config = dict(
    bias='none',
    batch_tokens=65536,
    dataset='wikipedia_en',
)
Each number is 128 + 32 x the weight over its row's rms, rounded and kept within 0 to 255. Layers, rows and columns count from 0. The size above them is the row's rms in percent of the matrix's.

# layer 7 attention value, 224x224, rms 0.184, rows 25-52, columns 56-111
size [ 84  93  87  92  82  87  84  96 101 101 101 101 105  95  91 100  96  93  94  94  96 105 101  96  92  97  93 102]
[[148  71  89 137 139 108 144 103 120 104 155 129 172 203 119 137 176  87 144 117 135 140  62 155 186 132 144 175 172 127 132  83 143 171  96  75 177 181 136  76  79  90 111 121  49 114 132  59 167  92 122 121 183 115 120 140]
 [ 92 210 137 209 140 118 130 128 164 120 129  85 132 165 138 107  67 180 146 111 116 146 164 126 116 163 172 135 160 144  58 108  95 135 134 129 127 153 112 110 102 145 122 109 128 105  97 143 153 121 120 163  87  93  81 117]
 [131 112 129 131 125 100  95 142 123 174 152 108 116  72 157 124  88 142 160 123 123 160 126 139 103  71  96 156 115 107 128 129 160 100 197 128 116 153  76 163 103 144 102 132 149  91 152 159  84 180 173 126 140 163 102  99]
 [123 141 173 130 154 153 110 102 153 110 137 142 151 118 131  94 146 133 166 110 141  61 160 138 108 147 108 168 105 130 188  84 125 140  91 111 107 105 128 130 156 182  87 114 159 139  77 150  82 155 179  70 166 108 158  98]
 [ 97 125 122 124 144 134 142  53 133 121 165  75 155 126 108 154 150  82  82 188  93 121 194 118 124  99 138 143 129 149 109 110 151 175 170  80  77  68 151 167 120 125 108 122  74 160  88 167 151 165 131 141 147 147  89 152]
 [180 200 136 177  98 162 167 114 115 127 126 159 157 160 185 189 155  99 197 129 177 141 164 136 117 133  97 143 166 132  91 119 140  86  95 128 136 109  89  97 167 120 113 145 131 147 153 135 189 167 186  70 123  82 108 158]
 [158 129 144  82 134 137 126 119 151 130  95 206  94  98 149  97 147  97  44 116  93 215 149 100 100 155 129 113 111 131 127 158 157 141 139 137 136 167 108 148 160  95 114 120 120 154 160 134  26  79 161 105  91 133 120 145]
 [166 192 153 144 129 138 114  93 129 158 108 158 119 106 153 137 139 165 134 181 108 106 128 119 114 132 142  79 139 136 131 103 120 130 152 124  62 119  95 180 138  83 129  91 121 158 155 174 161 158  78 124  70 175 101 133]
 [117  84 138 104 118 121 147 103 139 142 135 171 132 126  85 123 141 116 152 113 152 145 142 115 188  79 133  70 157 110 139  97 138 149 163 146 135 151 149  85  74 107 147 122 148 140  90  93 122 174 142 117 128 198 169 145]
 [146  92 129 100 162 163 139 136 149  76 144 118 120 132 134 184 150  70 173 166 118 135 159  93  79 139 134 138 106 129 140 126 162 107  78  64 109 137  73 151 164 128 177 116 119  82 173 116 135 166 140 120 126 127  83 135]
 [130 140  38  70 136 163  47 119 168 159 123 131 151 122 163 145 141 107 143 108 135 150  83 102 162 135 116  98 142 125 219 161 151 110  73 129 138  95 198 134 139  67 171 146 138 127 140 154 141  59 129 111 101 119 110 197]
 [186  81  73 131 167 176 150 123  93 158 128 168 106 127 128 143  96  88 147 143 147  91 100 111 139 105  77  99 106 191 138  85 112 129 100  89 121 124 165 144 117  70 103 117 126 142 187  85 105  90  67 157 111 105 122 153]
 [125 171  77 117 108 145 178 111 106 151 124 142 136 116 150 111 116 146  95 135 131 125 195 133 186 137 138  82  39 112 101 113  84 120 138 101 167 131 158 142 137 148 164 155 154 115 115 104 137 127 115 162 100 188 139  93]
 [108 104 157 116 134 104 160 184 163 142 207 117  91 129 222 135 177 138 134  96  74 126 125 140 190  40 174 150 128 123 191  86 150 116  93 107 183 152 119 179 135 140 140 196  45  84  81 133 121 142 142  67  96  90  93 160]
 [104 138 174 172 107 142 151 146 103 238 123  71 164 109 138 172 159 161 137  97 170 147 130 125  80 164 152 124 128 124 147 171  99 144 139 110 134 183  94  85 187 131 156 130 122 119 115 123 141 106 117 138 121  78 157 115]
 [159 162  85 145 140  98 156  90 123 147 171 114 192  88 137 150  61 153 145  48 125 160 106 126 147 119 116 106 164 127 159  85  75 118 145  49 113 200  61 172 148 158 108  89 112 129 144 118 139 101 113 135 157 115 122 119]
 [106 124  95 156 183 169 136 133  88  75 148  98 135 148  61 140 103 144 117  81  93 157  96 114 178  45 126 168  86  95 125 132 101 141 149 150 128 151 131 111  93 111 109  96 156 107 190 156  89 119 102 146 154 134 136 104]
 [107 105  78 122 105 187 208 126 161 180 156 152  66 152 124 109 142 131 101 183 129 175  80 145 149  81 123 116 171 175 136 177 120 155 101  98 128 103 105  76  72 112 119 122 164 125  91 138 178 166 145 121 167 112  76 107]
 [ 93 176 126 184 164 156 159 139 154 134 145  91 148  79 150 125 199  53 133 130 122 142 203 140 103 122 139 140 148 137 106 163 112 137 124 128 100 101  92 102 146 114 115 122  96 144 150  93 148  99 133 155  97 143 135 132]
 [205 148 108  56 132 136 139  90 141 134 145 124  95  83 161 111 137 147 130 146  86 207 131  92 185 208  99 117  75 116 119 127 112 187 120 130  84 102 123 129 179 152 118  91 123 143 123 132  88  90  46 134 117 140 144 114]
 [132 126  97  85  78 192  86 101 112 148 123 125 150 150 176 134 134 117  82 118 122 164 122  79 147 136 184 194 112 169 106 138 164 164 175  85 113 138 164 184 137  72 134 162 159 133 121 195 128  65 124 176 131 147 102 145]
 [102 113 140 124  85 141  80 143 145 185 102  55 126 137 139  99 111 145 180 149 122  96 161  90 149  93 179 137 212  81  92 114 119 116 114 125 154 100 110 179 166 148 168 149 145 132 126 147 150 107 104 100 157 159 150 119]
 [109 194 103 112  98 129 157  93 132  81 128 182 112  92 163 109  77 118  50 114 161 156  99 115 140 136 153 123 131 119 163 131 106 138 108 131  92 147 153 155 142 144 147  91 102 170 129 121  85 177 139  95  76 122 132 135]
 [ 55  43 118 110 150 137  81 165  53 176 159 118 131 154 175 137  68 123 142 164 130  98 167 115  57 126 142 170 120  94 129 124  99 109 127 119 201 136 125 113  87  95  61 131 153 140 179 142 125  99 163  83 132  82  91 158]
 [135 103 139 100 100  62 173 118 142 132 116 156  91  53 101 128  99 119  76 119 131 161 148 167  82 131 138 122  95  97 109 153 189 109 180 156 165 100 100 110 139 143 109 149 168 131 168  93  91 132 174 122 110 119  88 170]
 [150 125  45 110 108 172 104  84 185  90 166 116  93 126 104 145 124 136 109 195 128  79 136 115 123  92  76 198 127 135 106  89 163 131 126 137 124  83 166  88  96 138 140  79 201  62 138 103  94  69 111 143 190 100 171 126]
 [127 144 187 110 124 111 149 123 135 122 187 123 142  91 105 102 126 179 144  97  73 138  96  98 118 157 148 132 169 113 113 145 129 119  73 142 171 124  81 129 129 149  95 100 142 143 122 197 158 126 130 182 100 116 133 128]
 [ 31 175 168 122  90 130 151 162 107 136 167 131 103 134 120 139  99 124 194  80 173  72 108 119 188 110 104 123 135  73  99  89 147 155  83 126 104 144 181 162 142 140 126 102 149 188  73  88 122 103 153 135 153 109 146  88]]
# layer 7 attention output (transposed), 224x224, rms 0.165, rows 25-52, columns 56-111
size [ 82  93  81  87  82  79  82  94  95 100 101 102 102  92  90  99  96  90  96  95  91 103  99  94  96  98  89  98]
[[ 74 172 156 142 100 186 108 161 116 101 145  87  89 106 136 154  78 146 118 171  89 143 173  91 119 142 140 132 125  78 117 145 119  66 159 132 127  81 157 190 122 145 137 112 132 136 100 169  88 159 180  98 129 164 131 117]
 [125  86 172  80  70 145  95  91 110 135 125 150 113  91 145 159 156 107 133 162 140 174 149 140 126 159  97 176  81  75 170  91 141 131 171 169 147 103 122 117 102 160 140 160 108 139 107 142 145 141 123 123 172 168 183 123]
 [129 138 103 114 156 116 137 101 188  91  83 176 155 146 153  83 172 176 111 119 169  93 118 108 195 159 133 164 127 121 136 125 100  89  96 157 128 151 179 164 154  68 216 152 190 159 171  77 147 110  99 129  90 164  86 111]
 [107 104 112 106 119  91 111 104 112 189 142 103 103 164 144 129  46 103  63  78 108 141  50 160 124 163  98  78 119 108 126 161 139  78 145  84 174 132 108 167  76  71 117 169  91 118 109  69 135  68 128 194 106 151 112 165]
 [143 119 122 133 128 115 149 146 112 151 104 163 116 128 162 123 114 124 150  72 158 145  78 135 136 217 103 137 148 116 141  66  94 103  82 168 117 164 138 210 104 132 155 113 172 150 134 106  90 135 136 104  97 113 166  88]
 [ 97 120  91  75 137  86  91 143 133 145 151 121 111  89 119  82 168 138  68 124 102 113  84  93 199 114 145 130  88 105 170  75 112 190 155 171 136 157 185 105 134 108 151 141 161 151 166 100  92 126  55 154 133 158 137 121]
 [ 86 156 125 174  98 159 158 146 110 157 129 128 150 129 117 146 106 206 158 175 153  67 123 121 108 102 105 151 157 119 147 114  97 108 149 114 143 146 142  85  63 148 129 138 122 116 181 130 219 109 104  95 132 108  94  93]
 [130 135 110 155  94 101 134 128 159 147  81 131 135  91 149 146 138 136 145 198  44 178 120 155 156 154  99 165 161 100 141  71 165 105 114 130 136 126 152 128  86 185 153  56 167 137 112 118 161 120 117 157 109 160 121 127]
 [ 82  83 142 111 147 128 102  51  63 146 132 127 186  99  82  82 137 160  91 166 186  96 127 138 145 125 159  87 171 173 121 141 136 192 145 147 146 126 180 105  85 145 153 134 120 144 100 104 114 189 104 172 107 162 171 107]
 [116 104 117 153 107 162 114 123  90 151 154 145 106  44 170 178 142 111  82 130 131 153 129 135 161  85 173 167 112  99 147  83 117 131 111 133 124 120 128 116  94 147 168 167 117 118 134  88 142 137 114 156 163 100 147 101]
 [135 112 176 139 184 119 112  58 119 146 128 160 137  72 112 158 133 152  87 143 137 148 164 151 110 147  98 140  77 130  67 147 109 141 138 142 183 113 137 117 198  87 124 147  98  97 127 131 166 145 176  98  87 115 147 120]
 [113  75 119  87 116 172 127 212 167 200 136 209 119 130 145 110 129 155 112 139  94 126 133 121 121 108 106 117 122 132 144 131  82  94 133 106 157 120 152 162 102  55 171 173 133  97 126 148 164  66  33 176 114 138 130  70]
 [105 147 170 126  93 103 177 127 155  83 113  88 120 164 161  85 148 137 140 117 135 110 131 113 184 130 172  93 108 174  64  80  89 169 173  72 149 124 160 129 132  89 183 111 154 100 111 110 116 125 155 163 108 158 130 148]
 [196 103 143  84 121  84 118 155 147 152 130  97 164 155 161 159 157 180 132  98  99 100 128  94 118 162 103 168  99 138 105  90 148 191 120 147 186 151 115 140 125 145 160 115 147  58 113 129 176 113 139  89 137 115 157 133]
 [117 140 152 151 113 116 103 131 115 161  87  78 159 120 156 106 187 141 113  81 147  72 169  99  82 108  98 143 174  60 178 107 158 143 127 128 114 182 101 137 196 134 148 126 147 129 158  72 215  80 116 151 120 192 139 140]
 [116  83 146  71 113 113 136 150 161 108 131  91 174 104 182 120 108 137 129 111 140 138 146 104 146 155 126 140  84 188 125  84 140 165 101 114 123 156 106 133 170 150 120 117 116 150 103  66 142  94 158 109 125 132 137 178]
 [120 148 100 122 120 139 126 138 120 142 116 135 134 160  97 135 129 174 121  99 126  78 127 122 143 187 160 194 101 120 118 128  80 122  87 103 144 116 130 110 147 133 158  65 175 174  87 140 140 120 134 177  61  59 122 136]
 [121 161 131 143 118 147 117 183  90 168 173 108 144 158 137 106 146  81 110 113 142 109 109 142 175  75 159 112 134 147 118 141 115 172 132  59 119  82 125  76 140 157 144 103 159 142 162 166 149  98 164 149 166  69  89 111]
 [141 123 119 127 146 127 131 111 127 123  97  89 106 113 104 138 142 171 147 146 160 159 187 153 131 163 155 146 137 130  52 143 109 119 150 137  50 127 136 135 123 141 130 146 131 124 103  72 186 104 165 151 118 153 159 116]
 [103 147 201 104  90  92 113 137 180 162  81 115 149 162 133 135 160  74  99 173 149 173 154  93 116 157 109 122 111 120  97 148 166 125 148  87 128 124  61 153 103 136 107  91 116 119 126  61  98  98 132 131 114 223 155 141]
 [147 142  98 143  75 136  89 133 168 122 105 150 138  99 159 100  91 124 150 121 161 120 157 102 140 113 112 109 179 161 127 144 143 164  44  99 105 104 151 146 109 114  93 112 105  91 122  81 146  92 131 120 121 127 123  95]
 [111 144 173 126 169 150  80  94 164 162 136  65  68 130 146 108 133 172 141 133 144 195 127  92  87 111 175 127 107 100 155 140 112 108 166 157 166 126 119 185 137 161 159 146 128 163  98 102 152 121 145 132 146 142 137 156]
 [112 116  71 127  91 170 135 119 177 192  93  54  70 176 133 135 106 163  73 137 119 142  86 122 150 148 155  73 124 137 147  76 136  93  94 132 171 162 133 132 123 115 100 101 112 201  29  97 113 112 142 130 119  81 158 159]
 [145 109  92 149 124 144 125 153 103 110 100 170 133 112 160 177 159 117 103 130 114  87 176 127  80 136 148 121 109 152 119 106 103 127 175 110 171 105 154 152 146 195 154 159 130 126 170 105 131 151 139 111 130 154 119 128]
 [121  83  77  65 151 154 143 110 124 143 165 178  98 107 145 138 168 125 173 114 151  77 140  86 154 145 115 133 117 153 160 128 133 103 200 153 160 164 128 112 129 111 130 126 196 143 155 150  73 167 138 111 100  92  85 167]
 [126 154  99 157 127 188 122 120 183 124 121 162 125  83 107 158 159 153 121 121 148 105 124 195 164 149  71 196  84  65  91 107 130 153 132 177  98  74 188 145 127 151 115 116 139  82  95 155 194  99  81  90 185  55 185 169]
 [ 99 168 148 103 194  95 132 109 119 155 126  97 123 101 124 117  98 112 189 126 134 175 113 134 157  97 196 151  86 121 121 167 152 135  74 176 133 202 124 111 115 148  61 115 117  89 135 136 149 147 133 173 124  87  68  73]
 [113 165 126  39 157 148 109 163  76 203 109 129  87 187  69 170 187  91 172 172 150 116 118 106 128 147 170 123 124 127 120  85  90 111 121 112 128 161 102 165 161 128 118  60 105 133 116 138 115 130 124 133 132 120 153 145]]
# layer 7 attention query, 224x224, rms 0.134, rows 32-63, columns 56-111
size [ 75  71  85  92  75  94  96 120 110 108 130 106 115 112 103 112  82  80  74  85  97  88  98  92 108 116  99 111 113 103 100  98]
[[117 127  94 120 117 117 131 115 160 112 134 226 144 180  98 150 100  57 119 206 132 108 101 101 163 114  88 131 133 154 138 103 122 143  72 151 156 137 152 125 149 112 111 154 142 123 154 122 135 128 133 111 119  95  61 117]
 [ 91  96 107 128  96 110 165 140 165 151 125 149 171 130 132  69 138 180 144  94 141 118 150 185 143  98  91  59 117 128 144 174 155 124 142 123  95 119  50  79 126 128 152 104 103  91 150 193 159 105 160 136 105 137 169  95]
 [102 102  79 151 178  96 109 121 152 114 183 139  58 148 108 154 101  88 139 185 104 111 126 104 153 135 180 157  86 127 103 157 117 129 125 152  91 155 157 147 141 116 153 139 109 103 141  95 124  67 150 152 129 120  74 131]
 [159 149 104  98 185 150 127 125 139 133 168 126 105  84 129  91 139 153 117 169  84 138  86 101 146 138 155 161 121  86 145 131 106  64 117 151  91 143 179 124 169 154 147 129 180 147 109  54 130 119 116 141  72  98  67 157]
 [ 87 116 112  43 172 118  71 130 107 136 123 128 138 130 106 102 122 138  51 138 152 104 121 153 176 156 191  92 143 106 146 125 170 142 109  73 140 118 121 158 134 123  75 208 149 176 138 115 128 133 161 118 121  88 114 177]
 [ 71 175 125 128 163 116 142 130 107 121 163  96 117 181  87 150 143 150 120 125 111 108 113  91 136 126 163 150  79  90 141 173 170 103  54  88 152 112 173 117  81  86 102 116 121 183 151 107  94 168 125 136 117 120 143 173]
 [181 174 166  98 112 144  96 113 123 151 182 149 108 147 111  51  87 186  40 100  82 144 154 134 187 166 162 140 162 109 149  59 116 156 119 130 103 121 103 121  99  78 100 164 136 141 131 185 164 132 131 141 152 118 122 184]
 [101 159  63  70 106 135 140 165  95 151 130 178 141 156  99 179 144  56 149 104  86 115 115 172 125 160 149 119 112  87  93 132 123 101 112  94  90 131 165 117  73 138  57 133 132 154 132 111 147 153 160  99 134 111 138 108]
 [134 103 133 174  89 146 149  86 110  79 167 130 192 153  93 122 135 135 126 111 155 108 124 117 149  94 125 165 173 155 106 125 124 107 168  92 130  76 146  70 131 164  91 185 126 121 110  94 140 141  82 131 104 177  97 114]
 [ 78 142 102  66 190 136  96  78  59 171  95 118  61 110 127 160 179 124 104 159 128 115 168 123 109 145  81 159  79 108 142  93 110  96  99 126 137  77 139 141  93 112  89 125 108  76 103 152 207 183 106 140 153  86 174 141]
 [140 106 144 123 181 186 114 138 155 165  87 138 132 134  89 125  84 182 158 104  94  95 164 120 128 117 101 136 145 107 140 127 106 133 141 115 165  78 137 111 155 100 114 151  93 138  86 100  88 162 200 139  89 154 151 134]
 [113 148 171  99 154 125 108  86  87 139 121 127  65 142 139  91  39  85  47 110  69 191  68 157  95 173 142  89 112  74 110 103 137 106 125 115 112  93  89 101 125 167  33 124 156 139  94 124 147 112 165 138 121 167 132 153]
 [ 97  88 161 116 115 110 157 174  79 127 149 106  80 145 102 107  86 142 194 167 147 128 114 138  97  93 132 143 132 193 104 140  99 148 170 174 135 160 142 178 183 157 108 123 136 193 149 150 130 175  80 129 123 213 129 125]
 [145 100 171 133  80 130 160 154 153 157 182 120 139  85  99 109 177 108 148 136 108  84 118 144  72 112 102 159  71 166  77 111 115 156  90 156  98  52 132 180 165 149  72 118 142  92 135 132 129 116  96 118 113 178  70 161]
 [102 200  44 136 136 116 183 122 114 153 110 146  91 154 113 131 183 115  95 123 146 177 120 114  97 162 128 141 152  95 121 143 118 111 151 156 111 151  60 144 160 155 145 148 103 154 122 126 141 148 113 157 130  97 139 155]
 [160  93 145 111 143 132 157 169 141 147 118 141 122 120 118 104 160  75 144 197 132 166 166 148 115 157 107 124 155 143 112  96 138 153 110 151  77  69 190 150 157 169 144 158 105 139 131 156 108 161 165 162 151 217 129 148]
 [ 84 122 162  85  58 143 161 122 107 130  87  72 144 112 173 125 197 103 168  51 100 142 100 153 121 152  98  78 144 136 168 117 114 108 138 153 173 133  59 109 130  79 122 156 109  92 127 155  94 191 122 110 174 148 130 144]
 [130 119  63 141 183 145 164 160 184  66 123 143 141 180 142 159 128 170 140 189 156 169  83  19 116  89 129 142 141  82 117 157 105 150 148  82  66 138 198 158 148 164 157 121 132 170 131  92  98 146 102 203  95 133 100 138]
 [134 115  83 132 133  94 138 152 103 112 143 131  73 100 135 144 129  66 136 147  81 124 116 146 184 111 143 112 118  73 125 117 118 160  88 123  80  98 188 159 126 140 181 122 130 123 140  96 150 149 132 126  88 159  85 144]
 [187 100 158 132 124 139 120  96 161 145 109 117 178 103 166 116 105  87 122 166 131 131 192  89 184 125 143 118  97 143 173  81 163 112 162  74 119 155 136 162 174 118 156 116 136 140  93 138 159 112 138 113  83  64 140  96]
 [126 166 186 146 116 139 149  77 150 108  97 146 121  85 159  51 114  89 106 162 151 116 179 104 120 135 132 118 129 187 120  69 177  88 177  81 160 132 118 127 141 113 121 196 121  80 145 175 132 128 107 158 128 122 163 103]
 [120  80  65 129 189 137 126  70 169 131 189 118  66 144 135 145  24 109 178 185 108 154  59 123  95 102 140 152 107 137 186 129 133  85 128 116 119 109 170 160 115 132 164 160 118 137 163  87 122  45 151  98 113 148  74 119]
 [157 129 203  83 172 143 108 114 143 145 122 113 166 140 161  93 116 106  76  74 160 129 100  94 116 138 123 109 111 141 149 107  83 147 123 119 155 135 140  96 144 106 154 171 101 105  39 126 123 144 125 157  96  88 112 125]
 [134 128  75  99 172 103  84 149 182 100 160 142 141 174 165 152  76 161  74 126 114 137 109 133 172 108 116 124 156  95 162 123 137  97  88 102 170  97 150 112  99 104 140 103 123 195 118  67 133 103 146 139 115 111  82 108]
 [165 186 128 147 142 141 144  60 131  95 192 134 151 134 133 171  80 143 114 132  78 182 158  92 153 117 132 121 121 142 124  91 119 134 140 113 124 147 124 191 126  94 132 148  93 159 169  85 154 152 146 107  86 192 192 147]
 [102 114 193 169  69 162 200 147 109  69 157 138 170 144 104 133 190 134 105 187 137  74  45 152 120  93 130 131 128 159 103 157  99 137 155  71 141 103 178 142 105 151 139 148 143 168 129 179 110 192 121 137 199 110 118 123]
 [113 130 184  70  92 110 168  58 142  94 162 143 176 155  93 125 123 108 115  77  96  98 134 104 123 136 147  85 143  89 109 114 156  89 123 202 103 173 177 182 106 107 155  75 179  60 110 126 121  78  91 120 107 154 151 142]
 [101 104 142  93 133  91 103 157 172 120 167 117 128  96 132  79 121 152 148 146 150 125 168 133 196 135 172 106  89 141 153 105 149 181 165 150 161 133 134 130 126 115 159 120  83  72 218 163 174 162 115 101 128 181 116 133]
 [150 109 126 160  97 173 131 110 144 103 125 143 120 149 188 145  94 116  23 160 184 138 132 141 108 125 128 140 154 113 170 132 104 113 165 109 134 106 204 112 160 116 125 174 193 175 126 139 129  82 132 114 137 133 148 115]
 [153 100  99  69  72 157 187 151 147 109 116 126 181 130 141  68 106 154 105 101 184 121 126 180 149 138  81  62 119  97 117  99 120 143 115  72 142 141 101 148  96 147 149  86 123 115 126 115 167 173 141 130 157  84  99 119]
 [158 145 123 111 126 117 152 135 191  50 144 143 144  77 167 105 109 114  79  82 129 112 104 156 133 129 184 132 125 136 150 129 163 104 131  95 109 175 125  63 116  51 146 154 107 136 149 184 134 152  78 115  96  54 137 179]
 [123  96 105  86 132 145 151 151 110 179 151 171 101 128  75 103 212 135 142 104 239 114 147 124 135  87 121 112 138 125 117  99 106 116 113 159 106 103 144 142 136 102 110  91  80 108  89 126 167  99  98 143 120 127 134 125]]
# layer 7 attention key, 224x224, rms 0.133, rows 32-63, columns 56-111
size [ 70  71  74  80  76  91  99 102 103  98 122 100 108 104  92 107  69  70  74  90  86  89  94 116 102  98 105 111 101 107 100 102]
[[153 140 153 102 116 110 134 151 131  79 172 146 161 162 148 152  84 152 178  99 126 107 128 134  97  61 173 145 158  90  51 137 126 115 128 104 155 144 183 166 128 124 126 108 122 134  99 102 145 111 123 117 113  89 120 185]
 [174 152 159 103 192 185  64 144 169 152 146 115  63 113  83 143 164 148 102  82  76 130  66 123 188 192 142 106  93 140 165 114 103 158 108 126 132 117 149 175 118 130  68 175 119  79 133 131 158 150  86  78 151 100 173 116]
 [ 77  86 103  75  93 153 149  99 132 108 124 146 189 161 180 146  94 153 205 124 173  89 150  78 140  96 158 117 168 118  85 106 158  59 195 142 111 143 117 151 139 172 126 150 168 117 121 139 103 116  77 103 125  91  85 141]
 [ 87 136 129 116 161  88 187 127  76 119 108 158 102  90  90 139 154  83 116 143 159 161 165 105 101 145 113 174 105  17 141  89 188 120 123 134  94 106 210  81 169 162 111 119 151 210 153 124  92 157 119 120 118 117 112 135]
 [121 120 134 155 175 106 121 140 191 142  98 165 108  94 103 183 139 153  84 151 124 134 159 101 153 135 119 185 104  98 164 100 150 116 111 107 114 143 147  89 110 152 148  80  95  84 129 132 176 107 128 183 143 155 115  97]
 [188 183 122 124 138  95  87 122 165 143 136 166  98 123 124 131 156 175 109 183 197 103 143  78 137 147 135 113 150  58  70 123 103 157  92 157  73 181  98  70 122 184  95 107 169 155 114 127 131  90 139 141 122 162 116 142]
 [126 162 157  89 101 117  75 109 128 157 123 169 211 138 123 153 139  68  90 144 106 146 138 124  57 187 116 166 100 149 129  82 120 194 128 110 158 209 119  67 162 132 104 180  74 110 118 137 123  68 114 111 170  95 130  78]
 [108 115 117 139 136  90 179 183 170 109 173 142 103 143  96 136 199 112 142  93 160  75  82 118 163 130 126  66 172  82  76 133 146 118 134 138  38 146 128  91 181 140 112 118 165 171 139 172  97 121 147  42 140  99 134 139]
 [111  70 133 112 138 180 135 166 159 111 119 111 192 173 121 181  89 129  94 111 158 127 123 112  85  97 136 145 112 152  85 159  76  71 106 137 143 103 117 113  55 155  88 196 156 161 166  83 130 157  89 116 110 173  96  77]
 [100 169 130 146 162  90 124 105 145 158 133 146 130 143 138 125  95 133  88 132 111 116 146 118 126 113 130  88  79 176 152 159 137 121 134 132 170  49  94 166 128  98 125 133 177  99 169 136 129 121  62 182 154 136 123 159]
 [ 62 116 137 145 138 130  92 143 160 124 138 147 121 141 115 128 114 104 142  65 177 125 200 104 129 136 131 138 139  99 148 134  81 116  71 123  95  93 157 124 170 119 108  69 146 116  84 115 140 155 153 158 139  47  97 114]
 [168 150 111 109 111 169  77 147 133 112 146 154 130 112 137 179 121 129 123 102 142 173 102 130  93 192 176 145 103 107 127 136 173 145 127 117 106  69  67 151 115 116 179 161 129 103 121 107  50 141 170 142 125 170 134 100]
 [181  95 187 118 179  81 101  82  78 127 106 120 155 163 147 155 100 144 136 184 142 109 140 132  84 144 113 226 142 125 150 181 128 139 162 118 188 121  74 132 145 129  87  98 167 182 141 121 109 130  90 117 134 119 111  82]
 [154 104  74  83  81 127 118 146  76 127 200 130 124 111 100  62  79 133  94 142  89 197  84  69 118 189 108 123 129 156 132 173 139  62 144  81  80 115  91 150 156 136 128 145 133 138 197 132 172 169  82  53  86 177 113 133]
 [123 142  85 164  96 119 111 129 111  95 174 142 105 166 137 108 165 154  80 149 119 121 125 104 126 146 106  70 152 158 147  95 128  79 124  87 106 135  90 141 162 119 128 146 207 165 124 134 145 150 124  83 125 140  62 144]
 [160 110 134 136  78  78  71 108 200 130 152 107 115 135 151  96 148 156 166 169 178 110 138  69 103 148  88 119 119  99 144 209 183 119  64 165  96 110 127 135 113 123 111 152 170 109 151 129 163  97 163 101 135 159 150 149]
 [183 115  79 125 167  92 131  67  90 116 112 145 114 109 109 101 119 151  72 137 144 146 169  90 175 117 129 122 144 135 182 141 129 198 122 123 129 125 130 152 165 150 159 137 170 169  66  94 150 116 155 155 103 136 137 163]
 [142  97 131 142 142  97 122  92  90 121  95 144  62 153 166 114  86 104 155 121 159  79 184 202 160 114 150 156 148 130  98 119 136  64 125 157  89  84 161 146 107  83  99 141 125 153 122 127 113  79  74  99 187 131 122 164]
 [123  86 119  97 152 105 160 121 138 103 152 125 153 207 157  86 114 126 190 121 191 136 138 197  83 132  91 199 170  84 112 109 138 137 147 114 117 162 158 156 161 111 104 122 173 139  43 125 119 130 122 103 140 117  94 128]
 [145  88 176 179 136 133 169 158 150 118 175 146 152 122 114 137 104 196 109 127 111 123  68 156 134 167 117 156 115 121 123 132  59 146 153 110 198 126 166  79 167  86  83 129  95 133 124 107 142 141 125 127 148 113 150 128]
 [129 100 133 144 105 122 147 129 131 115 139 126 150 138 112 172 119 171 127 139 115 167 109 129 167 109 110 126 119 144 126 119  27 204 181 152 166 107 118 127 204 122 167 155  45 132 116 176 200 123 111 151 135 103 169 125]
 [142  74 104  86 122 121 181  96 155 123 138 106 159 152 165  84  60 166 208  73 137 121 123 136 144 125 143 145 152 129 125 138 113 125 170  57 163 110 175 125  82 127 158  64 104  64 110 109 174 101 115 143 171 165 117 150]
 [137 106 100 126 128 127 120 138 169 131  78 125 143 175 114 178 139 124 176  97 146 114 121 109 126 176 111 149  99 134  98 139  92 159 174 114 187 176 161 146  96 129 122 104 111  94 143 126 154 145 135 132 137 153 139 147]
 [135 129 105 133 109  99 121 110 135 174  94 167 159  97 154 137 104 159 181 130 158 112 157  97 159  47 146 172 108 155 118 135 102 155 123 120 128 154  59 108 138 128 142 102  79 131 102 178  95 169 122 143 160  38 121 133]
 [149  63 183 108  50 168  90 123 107 148 143 138 132 123 121 131 122 178 122 154 118 166 186 151 128 142 137  90 166 180 104  66 113 147 102 128 159 190  89  93 140  69 163 163  93 139 116  85 144  84  97 206 165 105 127  60]
 [106 156 132 130  73 119 113  82 163 200 106 169 232 124 132 121 128 143 157  79 134 112 137 124 146 165 160  59 119 101 141 121 106  78 124 129 122 120 108 158 113 165 109 131 179 184 178 169 107 185  88  96  64 122 146 122]
 [128 135 101  98 174 174 180 106 165  75 118 131 113  66 151  92 109 157 111 171  39 127 162 142 133 163  79 103 157 105 137  92 142 117 142 137 149 107  59 104  77 109 115 163 168 116 182 116  90  98 113 148 133 107 186 128]
 [176 147 153  84 156  88 103  92 149 125 144 152 150 160 113 134 160 132 127 139 130 133 123 137 143 116 161 166  81 173 106 139 107 105  82 169 141 205 114 154  86 124 137 106 156  84 126 101 216 142 171 108 214 109  74 113]
 [125  60 128 168 184 163 132 186 196 133 138 142 173  62 118  96 137 131 174 155 170 196 149 110 151  84 192 168  72  79 120 148  84 201 185  81 108 103 122 158 153 148  99 135 130 116  79  61 169 135 149 132 164 115 175 154]
 [138 113 162 117 123  91 133 143 143 138  72 110 174 111  87 138 179  84 153 107 115  95 110 100  88 108 143 130 177  94 125 113  98 148  74 150  88 135 172 132 116 138 188 117 158 139 102  96 123 187 105 148 191 107 140 122]
 [167 158 133  97 165 104 119 139 184  83 146 144 124 129 177 138  66 130 171 135  99  90 130 171 105 142 152 154  95 172  78 153 108 140  88 185 185 162 105 150 117 155 114 144  92 119 214 128 130 153  95  87  75  95 123 118]
 [149 128 148 116 141 177 176 171 109  74 133 197  52 107  67 150 122  70 160 122 201 126 172  65 104 146 157 105 147 104  93 177 129 100 118 149  54 150 131  93 109 153 127 120 105 139 163 141 133 132 150 158 180 121 124  92]]